From a checkpoint of a small transformer trained on Wikipedia.
Size: MLP 1280 squared ReLU, vocabulary 22710.
Architecture: RMSNorm before each block, rotary positions, no biases in attention or MLP, tied embeddings, hashed n-gram embeddings, an embedding shortcut, capped logits.
Training: 436M tokens, 3711 steps.
Each number is 500 + 25 x the weight over its row's rms, rounded and kept within 0 to 999. Layers, rows and columns count from 0. Numbers have three digits each. The size before them is the row's rms in percent of the matrix's.

# down: layer 7 MLP down (transposed), 1280x320, rms 0.0586, rows 985-1084, columns 0-63
# up: layer 7 MLP up, 1280x320, rms 0.0666, rows 986-1085, columns 0-63
down985 094:540520525494539515470509484526496481467499527548504556469480487516530501460483510489528494506504490522497514459454470477520536526547480497549480500519512528480467453502514554485458474444508514
up986 101:509488468542505502513567505500508472529463467537533495541484483498525508525484490505524495487487527495507489486501511522501508474528510518494529499439530486483540512476535509506522465497498457
down986 103:491479512463495558485504497489489497548461491541530467522486490507491549477469503475501501508522503485507439523516548497527493494486522481474535501506461509489464518517490447475513500504478524
up987 097:532465495530509503471535515474460548484547522507531497551486508494508521500523471503517497544529569545507500529474557558482464506528571509506450458496478545523529485512505533494505507481510504
down987 100:490462452495469435499476514500535519485498494509512480470515535500529488467513457483478531506529484462518476515533541476489486492496520525534480456519487478506469505530554515504493532464466543
up988 097:535493493502502515494528505454476498493523497488528490551471500455527529522523513553504504515530493534486479458506483495483507466508548503477500487492505530495468528507469545515440515483519518
down988 104:450505458520492519447507486508498478532518552481507471507540528514487498502522457501494490489517475475503489485482485467485533488510502470484468520524510487526487490467462476543530504478496509
up989 080:469526519508509505538443487472515510470465478476524512517526483515526514520453502487509469500491523475510491483525495491505485489504465539481516512477467505503476487552491551532450523504487475
down989 079:501512496489497520491574477512482530531506520519495481489513531490502463488523512520482539497485496509532482529482501538512522479510510483541479524520514529524507514489480496498531476460509495
up990 097:511483493484500475460498478459523494459539510482504499503523534531508478454476533478482503485516471547463493504461500514469469543497522473514514471484539489495466449472515471502513501507555494
down990 098:451478497533504527489455497504507517484510477508486521563515536521483453504489500470499518529529467541505526496491486504531488540526444479473511442498517449507466433520494484499528530508531520
up991 103:501524507499487512468551507453440508529530504454495486507514465498490493560506499528511510516461484490490546450506452514504452470497550483527518511484525512493515501481518481499502525506541493
down991 103:493539507499462505487465474530501491487501448456476505499501493501492502507512516546508504502502498468537478479498475461451509518446515476518491523517511488572477507507448490445506487502514546
up992 100:458517530473515526511465503495495514485503476435511495499497486525518466488525531480472544516511490518475472512501511527458499484476534483498472486507469483509504488513452511502521481525490503
down992 096:519464529495530528480469498515500488471492493494483473497485520455483553540495534492515521426501518509443487471521486517518463470461463494495526526503508512551479523487502550492501504528492490
up993 095:493491493476506510494505486492458477524500516480550506567531467508524492498509503506531574482474511550523501478470535523517509537510514524473526501471488490497488476494501490515515512466517533
down993 095:490497489510535473546445476531481531473503481551494527472528496494505495531489496484489480497502481529484445532514495513520498495509469521481483505464493503481536495534509526503512467528473491
up994 093:460512435491518476496478499529515470493492452543544532513519459523529514462507533499544532504484529507480506516452491499491520495487507471515458494487549534441488509481478499488492512492477466
down994 093:496480559494468518495523531474453546503528549471475449434519533502523469541510474512465440506520491505508486501541543544498460505501513525450524511502479467543497534499508483491513494511516510
up995 107:493541496465500487498540491491462502524448500526501502462471511489522495478561478485465521485489507516531415510508544526468510503505498493512472488519462548502468497529456477534497482518523493
down995 106:540531441463518498453484507527483507486507492533487479474436518491518471552462504475511496526489560491574480484494529432461480516490477519509463490533487504476471457513494496484544518500506481
up996 098:509506482493509503469545527524459525473496496513470464513435464452526537537498534513486513503512480557506517509518491511516530514530525490501494474500550539476502429452512522551488512519494498
down996 103:460540499519458480485497503539497575510501562485476503497497521508503478507481491510507522489482496457523487506499508471485501490504508521513507502525487466527515509495463500475494499517502437
up997 108:537491494467496484523523512463530481484508478479546553573521501455523528526495499498547520514513511526454523505500479509462493491488532476512485473471505518456506494464545511504529489504520503
down997 105:505517497474500459487523517503531507495507516497482519516529499480518491517486465468509497491520517488485467493505541494473512452466537526524507492487520498498493458489542514517513463527503471
up998 107:489490521472476493528474507533462464494537485498516450529525488486516453508504475514513509488478489510500501475485503548506490467482491513500474461493505519503524495484462503523494552519519488
down998 105:474531506537467457490496517515454508459507508493495536449487517481513485518543498501526490442498460517526507517549498509512490488497505512514474492484534495499475510490503507488509512513467513
up999 093:486505467528484501523467512523542489462511467465519487490469454506505462502440438482493484510539465510476544473515530509492455537524522496495546500500502488504486472499512480528448480489545488
down999 093:509552511504506492498535496508473515510517472515503444474454503509517511488481533487460494495490526531490473478522463486521470485515493488510524525503517516512486529479515510510492508538501532
up1000 091:503518461475542433496565528523504510508498477477491495552506494505512480509537518519471516490533514543492467482513511548513481506563520464502453479522481493488520475534526464506468476523480487
down1000 095:485504531533468490551538481496506510503491523497457522465530506478493512503510564507520498470517512478505540498498453511483515484506478523473524513511453523493509471515473489482487492496482494
up1001 103:494456471494512507512516483510474461518542445529497491509526469506527484514490509509465509472532482490475479501508503517502521501482518488515443468511459521471531519559553488512480528508502509
down1001 108:475476504507548496515475522498473492545515464553496530444513463496498493515513548514507495525487473504474480495545510545473494496460468509512492525467495513556507495517485497505497482525492519
up1002 094:512465480520523495488526507474495512503557496492517446539511487486505493543492465481477517531496537500521455504526529495506483506514515467469473507456483530516521443491515487566456510499529516
down1002 098:487481477514509503461493432513482472504525495505489536471523503500503484534509493477497477515494506502494449487483520470527472535437486533509481467499469534534485541525475503507503475535490504
up1003 100:506464477536487494528505483499446470521503514514530502506512464510487508499562471529514491476497544463484503480499468501503514465527530478548490454486530496535474505502475495470543513501500527
down1003 098:511465495527483469455443534481474513498533472537505525462450491505513505503492466538482507522485520525482512468531517510491491509490502461511494534539497539508488434480485494502491493509486508
up1004 102:503496480458508514498514440472450503497528508506502512505501533463495512463486502501476513512497530527462490462538517540482477529514524511492508482477478505465530495514510504470445474489484545
down1004 100:519516517496501523523508493492481461529448487472536546519494481517570549492486519514488497512529501508507559492466520465469511495482477504439499467516497547470531509521446511496486516458549496
up1005 100:517517503489505499516486504528505484475503468503504488540485488493563497493550524501522495508548476531475481507502489532485528482533490500510494521508498507484482522520472539493472509523530509
down1005 100:477496495505487499525540509510494535453500502525472532486451536483498534482484493527548504517480487519470487486523461523483487494502490489545506526526508501516455525532509470473509538499464483
up1006 097:506481515475496549500539509533503504480506496509476505524488448476532519488480505496503523500555491515520491513487498493519512575492500501512491509500518539476486489491500518505500505509547496
down1006 097:491531518521495529488514499462507475468457498497515490529471509539488515514518528469438438465495506538462494528492511512488483527488466501460490518471480517531438551531509500518475447518479524
up1007 087:472505552521460493501489485490487506503492456501504506533511552472492511523532518542493582463508491499482487526448516507495456473497503503439490491495522484491526483487521539522540493460507547
down1007 088:489449528568452537523495533481502492488537477480490477468503526491466552505553489525523508487514500483463519464492590478506521475528492525469491490485513502514505515463481535496488487540532492
up1008 104:506512503502463521479483487539484469506560496464544457478500535452514471506552444513513515493489538535466462479508526533554479483501486506532503486465511506532499510487508519550465493506520484
down1008 097:503489512475437462530430516487480547485505491494507508500477467508472529478451442500502511482508504497513501549513510492530491536520524520505492490477460490525544534511510506495507514535510439
up1009 095:500485517509528495524527536515487474522541479482534442510481468458502479549529532496464509514501527526516506470502522509490482500497525469445444516506506517453487452487498476514508517481536514
down1009 101:530500497500517482526464472474508465506499494504522539468546481501501494556496527454509493527473499521543474492507501462534519547495465561485478461502528562509541530522485483467516515536502493
up1010 104:488556472478498515470511481507449489496470480465523534509496489492513484506520499554497525471513488520497505496482518500507483484507519530488493483479518499454540437514490472493470522535546493
down1010 105:484517512479531515508450493509514475489479525493509521516442531510470522544512489495552490529506454502530519491489475518469516541509505502499523490481525502480506464472526490510481512494523491
up1011 109:483482479502553542462514491439472495515540473490538453496524573476511490506535515523485493488518520492462542490492510506490520441532510526522523501498493481512533524510514478504538506487549501
down1011 100:476516509487489477501483526521500551502478472517494474534494518554487471496498515517521524506497466500493500475493488459424501470500511497473470519491488501493461467516515513465469541487500512
up1012 092:496482500525472526510474523515496519503518495510537478520503486517514459547500556539472509452493508492484538499494479497468492462514512508463471457461507511501491523512513505458504515484483522
down1012 096:471487489496484463511513506475533510485506488523506510502498508497502494517486499475488512504514533478511579520484488458504512497499514529475541505521470481477479488478524506473519496456477498
up1013 106:549505478480538479504515499405470484515480472517476459502466506447521476532486488512522514520510529517431484458525583508503419521501510488477499470504510469493515484509480530483507505499507501
down1013 105:474567506463521513514454493474479505497491513511475499525491495514560492495528459528478507523531478516526486492544523481528487552507502512485471495515481503510538506488459511500497531506495507
up1014 101:456484465526498486547481526485493493486538481529496478517542491467526473502540508540515505470505497495506509480509552538540536491516488528542485503474485481483509478506507536499510496512537516
down1014 096:454508524478477504461500502484478556490490506518528483540471522555487519495519502471497490515477509533491508517485496468494493495546527491480463540527500451463445511501521456453523460465475539
up1015 104:496537481508492500489532493488489469498478478464605508476474456493543513485481459477503552447538511535483527484514492487535494492513522486490476499494498523464458503482500492480489518504491455
down1015 103:565518496513499485465475482522519488511531519512518466474490521522534502485555510505488481480509459490524512453522522489534492508520461532493490508528438526542478462512507495504506503530489510
up1016 095:550524511477503499492521516510485486493554515485520463511524518518501501514511477498482513518531500498481528506477544529542459484512508472487513494467492530534494502473495533549491517514518484
down1016 099:532476522439510466520476496508494463522500472531516468479510480487488510555474474501499465520521468509495500544462512494513496524474459531571477531478482482538528500522495493506532530462495521
up1017 103:485507462487495504519537531463482511499492474501526468532459494472529512475503482535556542508524525491506475512499527494525450523509521506515473492531528520486461478472489500521500470523535457
down1017 104:493503531541459497498496524504521494501512509503518500530466461507535489476485475482482466448471518500523536464515455514452519505501479492525491505497476511481464479534510535511531528498486493
up1018 106:455492489540508457520485513464487467479501475451499504488521512474540531542544478507465525488521494488517492498514518536504426528509490502485449511505486511474490500512503494527482498498482499
down1018 105:501504481523478483513525518511487527469457508513468478437496511471534490487478435540514523472497510480526478496531533507447500504491461514531440522504468495512538449510465492501538482507465505
up1019 105:469489486468550466456500502528492468513472493481514444512485476488524507506492535510540515522524514515437531479500493535497489557519521511528476486501454491466487492475537475455480507492491483
down1019 106:554534477503532404492500503535504522506514523477498460463542531460504517494492509537519517493499509496502492465511499558479459483514522464538527495510501501478526480464455503524526478508502487
up1020 104:519478493478555515511539518491471519509517495551495507501507469498494499508477469501512536508510527540487509501565511516527470421477531488508515542501508530480506495501501509484536537484539516
down1020 104:503513501495500500496477529494481507496539473452511527542525563514501513505482493472475521486475462453533551483483504487528538477438545471512480465491485503517500498517515496513485496490517519
up1021 098:522510550512527494488538465461472552495520463486504494487497502489511518502546468545512485493494508526515502446513535520498488565541526488505499509454507507506500521506517495466518503506492517
down1021 095:483508495549480523529486462505470529497516510507496532482503506547507501549509483456493532519490462491542543484518511511549485475538498479512503533492503506543472534502508490501496473472463526
up1022 117:467523475524467508465509491548470483509507488499485487520484473493529513495533509487511513456503476517512445463514559510473493515531530520494510478522531489463506518500487503508469535496545519
down1022 119:510504514535486500448511493493516515513484484516524448511488485468467481530465497516514501493526506520477501458549480491520541515520505524522501516514475500454480486472491484489504469452530530
up1023 092:494464508470486468494531524509493476516523499478453511514536525508516528483493549475452526499537467463516525531416480523521487441479570490526493483519509501494465536526560505486502551481514499
down1023 096:505439518497481484502519479493493459503507547445470554513528492523503519502523503478538516504475436461522511433493551525518483481462538463465513478540504461522501537484475502520511511453497529
up1024 098:535465485501487501493543517509500491501497518471479473494531487538520456489526498485485514494553481495486505474498482542523480555482478519473527486484479511504454497500552493509488532482523490
down1024 094:491501464525500516492440488508474502464489507508538525500487531504475498489541476556514476498505503513487502478466508467509510484508513501488492538483500435487535504533500555476517474477471495
up1025 107:519503486498531453524524469476523509490507466503490525560474482467555471492510498537510538474461502513463448493492517520503513540502495500530465508480496520494529501551465490470497473550468540
down1025 109:536500483465477473492499479496485506489483450532507493519479525476489489549545455522523483493500526498498474483507489472455445495523453539473512493493511546531516537507432517523468460527502533
up1026 100:520482497478490530499538520484485521471527495451519460525544450516520541478506472553468489495509508471466528438489544514516491483518564451529503490496506492490463517497521506527505536463489492
down1026 099:488522527478520499504544508511494477463507519466472472525488500541467482475505512598517545524495488510482507486499492532519494523470519495504519526471502511503501509472497468524487473460495495
up1027 093:500478546523482513507474493489514508490522496533519516511510482501509496470510473514510496508501494474515479503495458527499458497452521471443499528477529490475475512490523481552536539500487504
down1027 094:464480443515474521482478501497509493466453526504512482479499518480545517460488516476475536528497459491449493456483552502473533506538505514511518456503492500520465526490473532490507515511512494
up1028 093:524514511486469526515521493495472513533449505485548510473494527545497479499533459464510482521491484485481464502524475484550478464518509530500487515485472542526530497522452502514506506493479520
down1028 094:484491473473489525483521487488521493517507475520493489491504484476560521498471510491466533474538492473524553483502497531508488516482498516516469518489438477523483532502483479441491507501497462
up1029 099:454480469494534508518505475481507496556514484518492497503530498528524506507552506502514507463510484469493483482466482549469478532502523496506493472486466542477464462476521492534487478527472485
down1029 102:487498506448502475506476493513485468532512493527495546505513528477510494466515489464495463523476516482500543476499516464499512495459516500514436532528473485500464486467531436543501515494461485
up1030 115:508495465477488530525511511519486554488499521458549528554529492446536507560481522500483572463550535491450490495493497506491489510525508450502514520500488522521478492465496466520525464520501538
down1030 111:465522520469497499523520504493505496515572519493505457498459486470489536524499481476520529513484501480468502478510499525482487503484514475480487525515518504502473525469547452450506492532484487
up1031 095:506449519474467493451569505464465486563502498493469500549511504509510487477486545479495513523546588499484513489518492484508513540519473526508480452457484498484490514541551492546497547471511503
down1031 094:483491498502543501479465518498511536513505470461517487523423476527523506470527458544515509465513453502484453528502521480473536483488534477535557514507461473527504503470494531514481461510504534
up1032 097:489511511519512466456468502504488554510581482517542493495462526492515472459529527492519552468496492478473478522509512521494499522497531484498481502496516511470462513534504541518468516529494467
down1032 097:526459514476496514479544518509501475463505497489439461509512493507535514537490453539479498519503484522509511493496525526489489462455474511511522491492529478558499507504526460521434461511527483
up1033 103:534488473508504455516511458479514470505477504483492484531534511529566556475468502464519525485539514505446518468499519526498512534531547467483478505487554539463501450489451540503497490548525538
down1033 103:506466508499511458500502509474494488495482510496481528504494516569493522488477480468508506521565494484466533539495510492489535502569486504492532565494503498475530518463466467503503504502516518
up1034 109:491487508466529461483528483499489556480500455526496486488477450508495487514526563541517506538492510487480520524494476536500475532489526497510504481469510502478503540518452523497528533506486508
down1034 109:470529483511498543479479509515507488515474498484557480477495517486517498518525511533487526522468501483505529523509521481526495458518470469516512506487491481469509525505471494539524450484513509
up1035 107:462521542499537545504462461483503512478513502506566503491459499482534438480495480513511525514497476497487522554476501517511480527509523506491485484501533500469481515464481509488497491510530511
down1035 108:539498497494535563526484484494464518471524538488470494478473489450499500500473479535480535483519480510494484533511488490488495502507526508509530441448453525486472514517473487460507452489491509
up1036 100:484477509509531507512502519492440456540465542473548473493502501454482503536545541516446490494498486532488506481489518533453425507538482508493503495504514468475496469472532524572476473546536496
down1036 100:533475512485500510504533521456439494519513519499510529516538479450522536494541536482501507501513501476454470521558535460474474564484460496550497528473474538525519491462525434511504519502521449
up1037 106:486517472509500495475504509496490441490467480503496501512507508508522461508533513513532523540516430480509485481502499526495501479527503520499486500486460476533520499460478502530484476453513476
down1037 105:497515487461510475476471471485463525504519513489557543485509518492540456502473463434501509543471498536534488486478528504529484521472521484482536480490534485453475494549495492566494485441527510
up1038 093:479470517484466479480491533508464532484479489494521501470519519468508496489517493510526508498522497499486522501517464568493540481499516514494477512478479505478491552519518502487439543526515484
down1038 094:505485474528510493520483516515533559458522488499450490483483491526500482495521526508572466494516498526532479529484519456493498477516501519484490499542455500522480459501507466474430490470503483
up1039 096:491495515446485522465514478501446510499512537477493530520456515519511497486480514541495541460477541485514484497468512511494500533510503520505503511526544516502480444481507470489479502520510496
down1039 087:487491491516479470540487515471550503496504494546521475497521473502500533523539505466505465541513504497469540490520482475484459465512501511513487486460480497490540549506484508526522522486503523
up1040 106:467545472491474524481543497489471520493521507477517521497504539466525534540465511468509534502465457507514483498503487534516500498498509514453480533534526567493494522539428516459445473491542528
down1040 105:517495480485532496492533497464502538514505494508506518501478481496488475497491478443476499561496465481503472455505536501539437527531509527473512524468504524492489457533477549494481561457515540
up1041 086:481536499492521492534490467483455521511484502516539471492508556537518463489443436556475469507497486527459481490507555517476491482515515516496483513518489476478496526495503510478528498502530497
down1041 085:484477512505454517505495486530500483530523486489465491484471489482489541545523548501537515513459509453504515490472473509524498524514506446508529476478505499549520522508475476525475508496510502
up1042 110:528485486468510522518504497475509497501499467545470502513518476503510523452496537510542525481527455480500493517481502519499510487518546500523499472439481509492488507494454466493504507435531478
down1042 111:501519514485513456502503503469496540415510503509524523494497539559510456508540489482524512500470499482505517507432539562515463510543510518490483571473508550477456459504523502487518496442491528
up1043 105:524521502499491449484496473477439550487461542491488500503529503474515502499516499526500503466497472491500507543492536516514505496520504511491460468472485528511474498545535480520468499514466455
down1043 102:474516502495509523520485476498521493490538419485461513512516486492490552488524517514445521465504527477498483517455476551533494508499447487479498512557452566508493508520506474488495540499492435
up1044 086:511479485485487502489505510464467466463508497455471461508500496437514475540538480468495532478542496560507510475523529500519493508529475527460514463517514492516497490514540465563495530459528472
down1044 088:516502523472477460458477492469540498525520482494474499487456473526537498486479517549437479491494505528520484514525520525525495516539536488483498456484511514494503525512485508477499522514507496
up1045 090:522519464504517466432531506493522484471489449521493508478474517465496485478529482525491530464533476501512509500507514494459534499525457527533472494525507541499446563502512501513469505553511531
down1045 091:488467450535537489512522503513512506507514491505427463453474503498504501495480451495491532534490477499535471515483508519520511530500527474479469520509488515499504467480514483502485441479478473
up1046 100:498499460505513485508499499490503513526530498479554518511478475487509525463529477504506541495494450510437524507488503497451451537523489467498465480465480538462455487496500531479491502537518499
down1046 100:473470482498452504508539544493496565501512511521481486515512552500479500491515471538478482495524507508550515504543531531524533532507473494517484510483489476499498511504521519504520513516507527
up1047 088:515474499491542458512501517479474455513475530494522495505490484447520543527521551476515497488542523486495502505513507498514549493552508524490454442460514517460459454482513513512518517498496521
down1047 091:467487548500535513452475511505483494487563514442490438481471504516473450492510528486487524508507488459514500482481504473485526562521501494495522511500511494517523538464516481477527505502494444
up1048 091:497512504549495478490503490497515475485459539515526511485517483484528536475509504477501548512466448506478496519530540527411507500544506500453471471499501451522554502514497516517567518497459553
down1048 088:523480478502444505474488521495477495500493495508464491544497485531497472478500495512533512510511494499480478534461489533526492487495479523512531502551518514496493480468516484477521490512509481
up1049 093:508484548492500507460538499489509501525508503538526497505524530530549492463498509544500504441478490518498520493481546507482486460465516513538503487486548480480494481467511519507487460509483482
down1049 091:500500504503447492527496523521486530499515500509496516460495529526533486441524544502501476514483487515490491509497531475522488475487531506471511486497509508497527488533487467498522465491537500
up1050 102:490481481517555487506485526493474492504501489494484511458489441506508504522485527509478481505528485540472474453489509503506480504528502464501490480509496477472501493525521504536518507502477485
down1050 102:486456473485547535516468496526513470479519516532502526504490509502504512500477492484474454494517468517460522518467528479451503526528509532510487511506498520512460487518515511510467483525507513
up1051 098:549496463487522497483548544473527533498505507436507448484503517505488531532495503469515541508534455526449502486499475519519526454471493455524511489513487508486463478473512499503527521528492517
down1051 101:519484499516525540499501496502525528468476497450496533450479530532510492529512474535503513542527426506441520490501472495477487468517488494527499508479544510467525515487479526512518500530445492
up1052 103:496470511552505496472529465451453479489548487471500481478506462484500505468465447525507516534515434489497490515508523501479500472500526495479455477535507525488494508496532482500534503512511523
down1052 104:453485516548480528486479508516517484468505500495491484528543457488512500481519487461492493545492488462487471489493518502478498461488485487508510528535467479432522507527492505497507463477540524
up1053 100:499444527529538489491512493483488481478513505534493506525526461480504494546555512502519487483518510543485463524512492497502467469548528485466483516508532494492489510491501486552518542467513527
down1053 097:502529474485504539560477535543506516474510503509480485522487530496514458508490491504509528497476515482484499480528501476484533529476473487500514520504489473496461494570516472533491489476464492
up1054 104:495474488494447509506541505534458492536477521518474518499501481485515535497554497492496480482507462487529436518498524529514549486485514522500462486533445521540490488533485485571514486490492490
down1054 103:430474461523510507542497509490481503520511469526496471493472491511500468457512524528537538518487516473508501499541474505504474525476551469529509486429499518504515512495505468474489464479500485
up1055 077:473523484490538529547494510494533529468456537551497543510534534507510440506569450555503513521492491506523499514525530485483514513532511509494451534501478485502517523528434495512514499476518483
down1055 077:533467508504481448472534485490480494500523463447516480506488486492515544509479532485478477470490461473456503482510464534495512464465527461527527499537494486490451492468563508471477450486506516
up1056 103:462528511522501518502492467519498476481484516499523488500489483460540503496508507498482527479471506494490514513501501549522470517584549438495515437479545450491502498492474491533498476532480466
down1056 104:506518528505488536509517504524459498476471526522488559508448439538510499515486501496499492510473496522473513530501517468511530494506511472503504514550489496490501513530485488575524490491491470
up1057 095:510507494510493461474487491489508529521480526527484489513491528472518529466470493479524524495528502518532502497507557495487496515520513500499491459526499478499467506516475494564498538552537487
down1057 095:511504499476487525509504491509509536474507497554494514520510512510511444510498488499475456559496547476509529485495537476486475508541455524480492528514495489547473511504467510540465488518509514
up1058 093:475477463470557525476561517453539486488480525475480490518496511478523508496475516490508545472518488488527490537451498528448494539472560455486495486567524483463507470460476514494468491511516504
down1058 096:478500464486491485494514532515523488485506527477517508507518473537494486473478467513464460479469557455532516515523473516483503474477491511492517520554502496503510501481469562495503499505560483
up1059 109:497478490445472475488457450486444528509524480514527493525475497479531524536509480507526467503503533526488511464517443490531497527506529479477456452489520480485499493496474477517493475531500491
down1059 106:495471506497512487468531511502508493488453475473553516485511518476445532497490474528510473477498477491504487531532485493475517522508523489468479510507483505524484499505483461490491468520534497
up1060 109:474499554488481501456512493506501528513474483505458531486494510481526486502477478491550487522481543515529469496471502535531506535495489469491506468510509531513567467525421514545457469527492495
down1060 113:509500516507564497487479490452536481473470481494459509458473431525522522489482459462510502489479520493496471544491491521506513519534496542524445518475484478462510533495498486490464465448515462
up1061 103:481500503531534466509498531528492531466549490457510527546477467442505487531511453516511552483515462523496491477463497531517522549537474471542481498506488477468497501518527521473505465545549508
down1061 104:500461497479518487500462575530491456530475460537537486462462506532479530494478484506494464526527466548459448505485452498479497481475501490486508531531529462483504545539509513503493505503525512
up1062 101:484510497446478462520511456515484539538463491477494503559488525482550491511496521532520493468480493501507482516488501505529533565505471506525471551523524517490501543548489467511501470490506436
down1062 103:448488510505485539510523519492514512493470482522497482463492476527454474484503527510484525524525457500522469518538497486517505535481531491499487508501515524544455525516471485449548507490473486
up1063 097:468488504491479487478473485492492480478479524512474499540475518497517471529515499502500505492479524522496487511505503500500526468540534511464496512490520481513528481490511490517464454494552520
down1063 096:426524512484548541491498506506455496492513446533504501528458521453486534518472512456485484522481515478485505501476497453449495525451516482458470511516515496523459519516471497460441465513512517
up1064 095:546469500462472516476539506474514519515499466481497462489511564535516506529487488487495502496494546538469520499437528520547496515496520492479525502510528548469515468485474494534499509499493481
down1064 099:473505505497516528542494442498521502488512531501516478470501538517457506521473515485472516485485520459486511484464544502521504502496529514510464505520519498529474481526518454501490484486506503
up1065 099:566499522517547456495498505496487476472536464501504534553480469511508521527522494504472535524515546524486538484506505519531492505521503515505487455506537553464515538543491517477518528559483505
down1065 101:539551471497474517491471490523492518485540491455480526521482495430509461528514505554491495522467497460470516479498511521499513492502528513490507487498444489538514482566521493494508511514457529
up1066 091:537512523520533509438510492497520486477528450493513498532495482466509479535504524522485473497526492509480485496527507484486526479508547459529433506514504474504507455481551471515482471507498507
down1066 095:529511527487500506498492525524515497468540480545506505507536490448456465524490511496483477514510531519509485489533500478505543489483483505534482480535475506526515488538533486499481495509509451
up1067 099:561471506502460469469510523476495500481503501470542506520474505507518497500509539494505498477474498526514457484446538512520486448493495540478493494471460488486480504510467512516506486474506469
down1067 101:446477523504473508509501467492519511459532513522502487457547485486466497481541465495507511488506502482467441519434497457519502465486513492470502506471522498531539539490493523493516524483501465
up1068 111:497475495549523520489493506490495486477507535523498499543497485433525483546496472494476525536502536526510459473527466513435507488491474493485488480492499488457528468507508484519508530532558533
down1068 113:474507521496493522484469561512502546520519504534493518517480493473503477525513505495458512474472469517542516507479473522503519512504499521485532521504493473488467514500502479500464454508496521
up1069 104:550454468464520512469545468500511498524537525501465465541477498475501481497477541512466526508503529541498543481489493505527482526509495507510512494493488514478491496522472491534513466510522530
down1069 105:475513510487536521493490483483502494492464535501534503562510496541486524477497463471478494528514525487498498530498508534510530484475457469516526500483517524523472518500471488533502458521475480
up1070 088:530500561501468461531482447460472488501483496467502499474481504525490466479486471490479500486523518501509519503527490534465493482497515483478480499482479477495493521518481500511518481518521492
down1070 086:489508482502526540483510562498518484512507536472515494476485472448491499514505486507525490497472503488443498477541537447477494491523479518487535472548491540489502497523550493547499520466481533
up1071 096:503499501477501482509551506466476534496472525522476490481457527465514556520493490504509513518519513533496507472462511539504500510485521476486518512492472529475496501506478471496502524493536480
down1071 099:477511489479497549526500522513490472498500492447506490562529533501478486515543509516471484521544513493498469475513509519529480486502512500491524477522489491509503506517533515489466511532485489
up1072 107:486470496519469499497487499497474529485511528514488463502502539487498470521515481498501555498510527500488473513500519523525504510500548468512507511513534496511521489521512515499531475510508501
down1072 107:502512519496462500508506519497555489459544465464486544477484514531464493487449478520505524520468467506480493519467524466445501474424471490506465490482510530470448495502488461503499526504511472
up1073 101:452528514484503527545473528510501531555498446489487480511507530531515505461534507485468586460480451510444518499528492523527476501521491475482486498488526499501537518518497490541501482514524512
down1073 098:495437528488465542492480497533486497480498519518480475480504494533490511457485476504504505524477535516539511546470506483480508461530567482471520491521466509509477515518485481530509492493505514
up1074 097:511497505477544479478506491518477498499503501530526472487493518444495509519490541490518481502473528532519554480512557512509480481499540489492489495491485523510532502470561499522545503489538541
down1074 100:504465523486493504475516458529505537510482488556547470480515511468475537521485501528567468528526489500482526485511483518513521511520474518464503531490500528484533517484527523474502498480516478
up1075 103:487527524469512478502561517510483464482534500458470509502457498513516485524493493491496496503482489518497475457474521552459481477495494455527505461529476516468487504485518488515478514541512500
down1075 103:490504482492486488552483502487465510469515475466489539541509493472526471515469504488507478514404443526563456525462520495469508451486498472513485519510494499447482476474491479502536479532506483
up1076 096:507471490491497537537518535505509492495496516523566474496463534476507476510530450490496521515499507538465482443474491489474474438522518519459524509511479477480513495505500515512459469497537524
down1076 095:483475453503554488517544484532452510512503545522498497481468479516521539497521542507518536521510510484560525495479489515519464446492501477491499485485492524535507536478489463522517517546550480
up1077 100:483476449528509504483486477525522475476510480493497519495440530498517493560456483562513540494518476525489477518470496506510518540533538528498493500510537509487509499506528509515500482470531501
down1077 099:494534492488494490492487502470489527464487511504525485524528541517457535497461513462528495505492504502503449528497466495552522491480539483490500489484499520494470505551519545502474524467503463
up1078 100:484516469496535499512491462433489507470488485502520530501507480543518502457505532512465498495511482552482505537510481495490455486491472484495514519479503490469521444498433488526524457533497475
down1078 100:465515505491483484478499548513526514502505492486517485493512494561511513493564467485503486515488513497498500472472504504513529483471487471518481438514484519510475495471526554486467545487479524
up1079 088:492522494483495427545447490500505463479424462521528525482593506525513471503491475552524540494489498468520523493499553490490514466497447484444509493507490513506526475490488500481520484543509519
down1079 090:511510481457488508474526503502496512509519516540522523528488494511514487527490540458502507502515515456453480517503442502516502520494498508516480488527480498521459533540496502526495456529485475
up1080 101:477523498508511503511510501455516512464516461483487500486462524488530472517532529506514548519517427492528474484526519586491536513517560447477511486510511502475483519484524509500486497525496467
down1080 098:523497498491507507489478485519476477534469476557539541549477468482505471487504472506504488493454488481511466525503488484546502453459468532482485492482456500552537506529491518516490515491530501
up1081 097:509476486500486477466511495422499502491513457513489466521505497485537505501528515508525536482517505513447475499507526533521485531515552513522485468481535517510533509524526523508463461544490535
down1081 100:500500549511525491513511463476500482472481480519501508491508541529514467527444508504527481506510545480492520509509515493522489517474505497489520483506495514521518513528512510516479485532480499
up1082 105:507495452490465471504493517502469495484498485503516502470545504479494552467507491558526500444547534499494528499470524543473511476528571468455509489466479482446500506494494475469482537510514452
down1082 103:498542487505505507517513505528507511505506460551502516482498469539507544506480489509490497548479535521516489495508563527529495543487488473538484514555459510519466488489460474489529540514497493
up1083 098:527506475505510459503512482456497549508508477497509533510489480535532544476446532526499544499496480503506519527494474509495500513478490454489478503475552595523453479486476512502516475498467448
down1083 099:551483453523545493518495505455486460490523469535485496494533488498493470507483562530437517460496502515501523534508519507434482493529515485480472496508516561519486475529455503471482523457530472
up1084 087:473540518492485505533488463522477538525530464509486528525481459502512487485510447520500474502520544483542538507564506517448479510492521453505500497496489501501469501521463487479516542489485493
down1084 089:521491478515538483509499509467522479519499544477517485513524504518526532481507524491462545534498540525457479533472489486543466512471499563481488533551510503484526480492490511509489496480524513
up1085 105:539493517480487468470506503498512482498531524497509488490488510493500473494453516525508517481523500524477477480533492565484484523511484457446476473476481496505447476494510482540485474521491539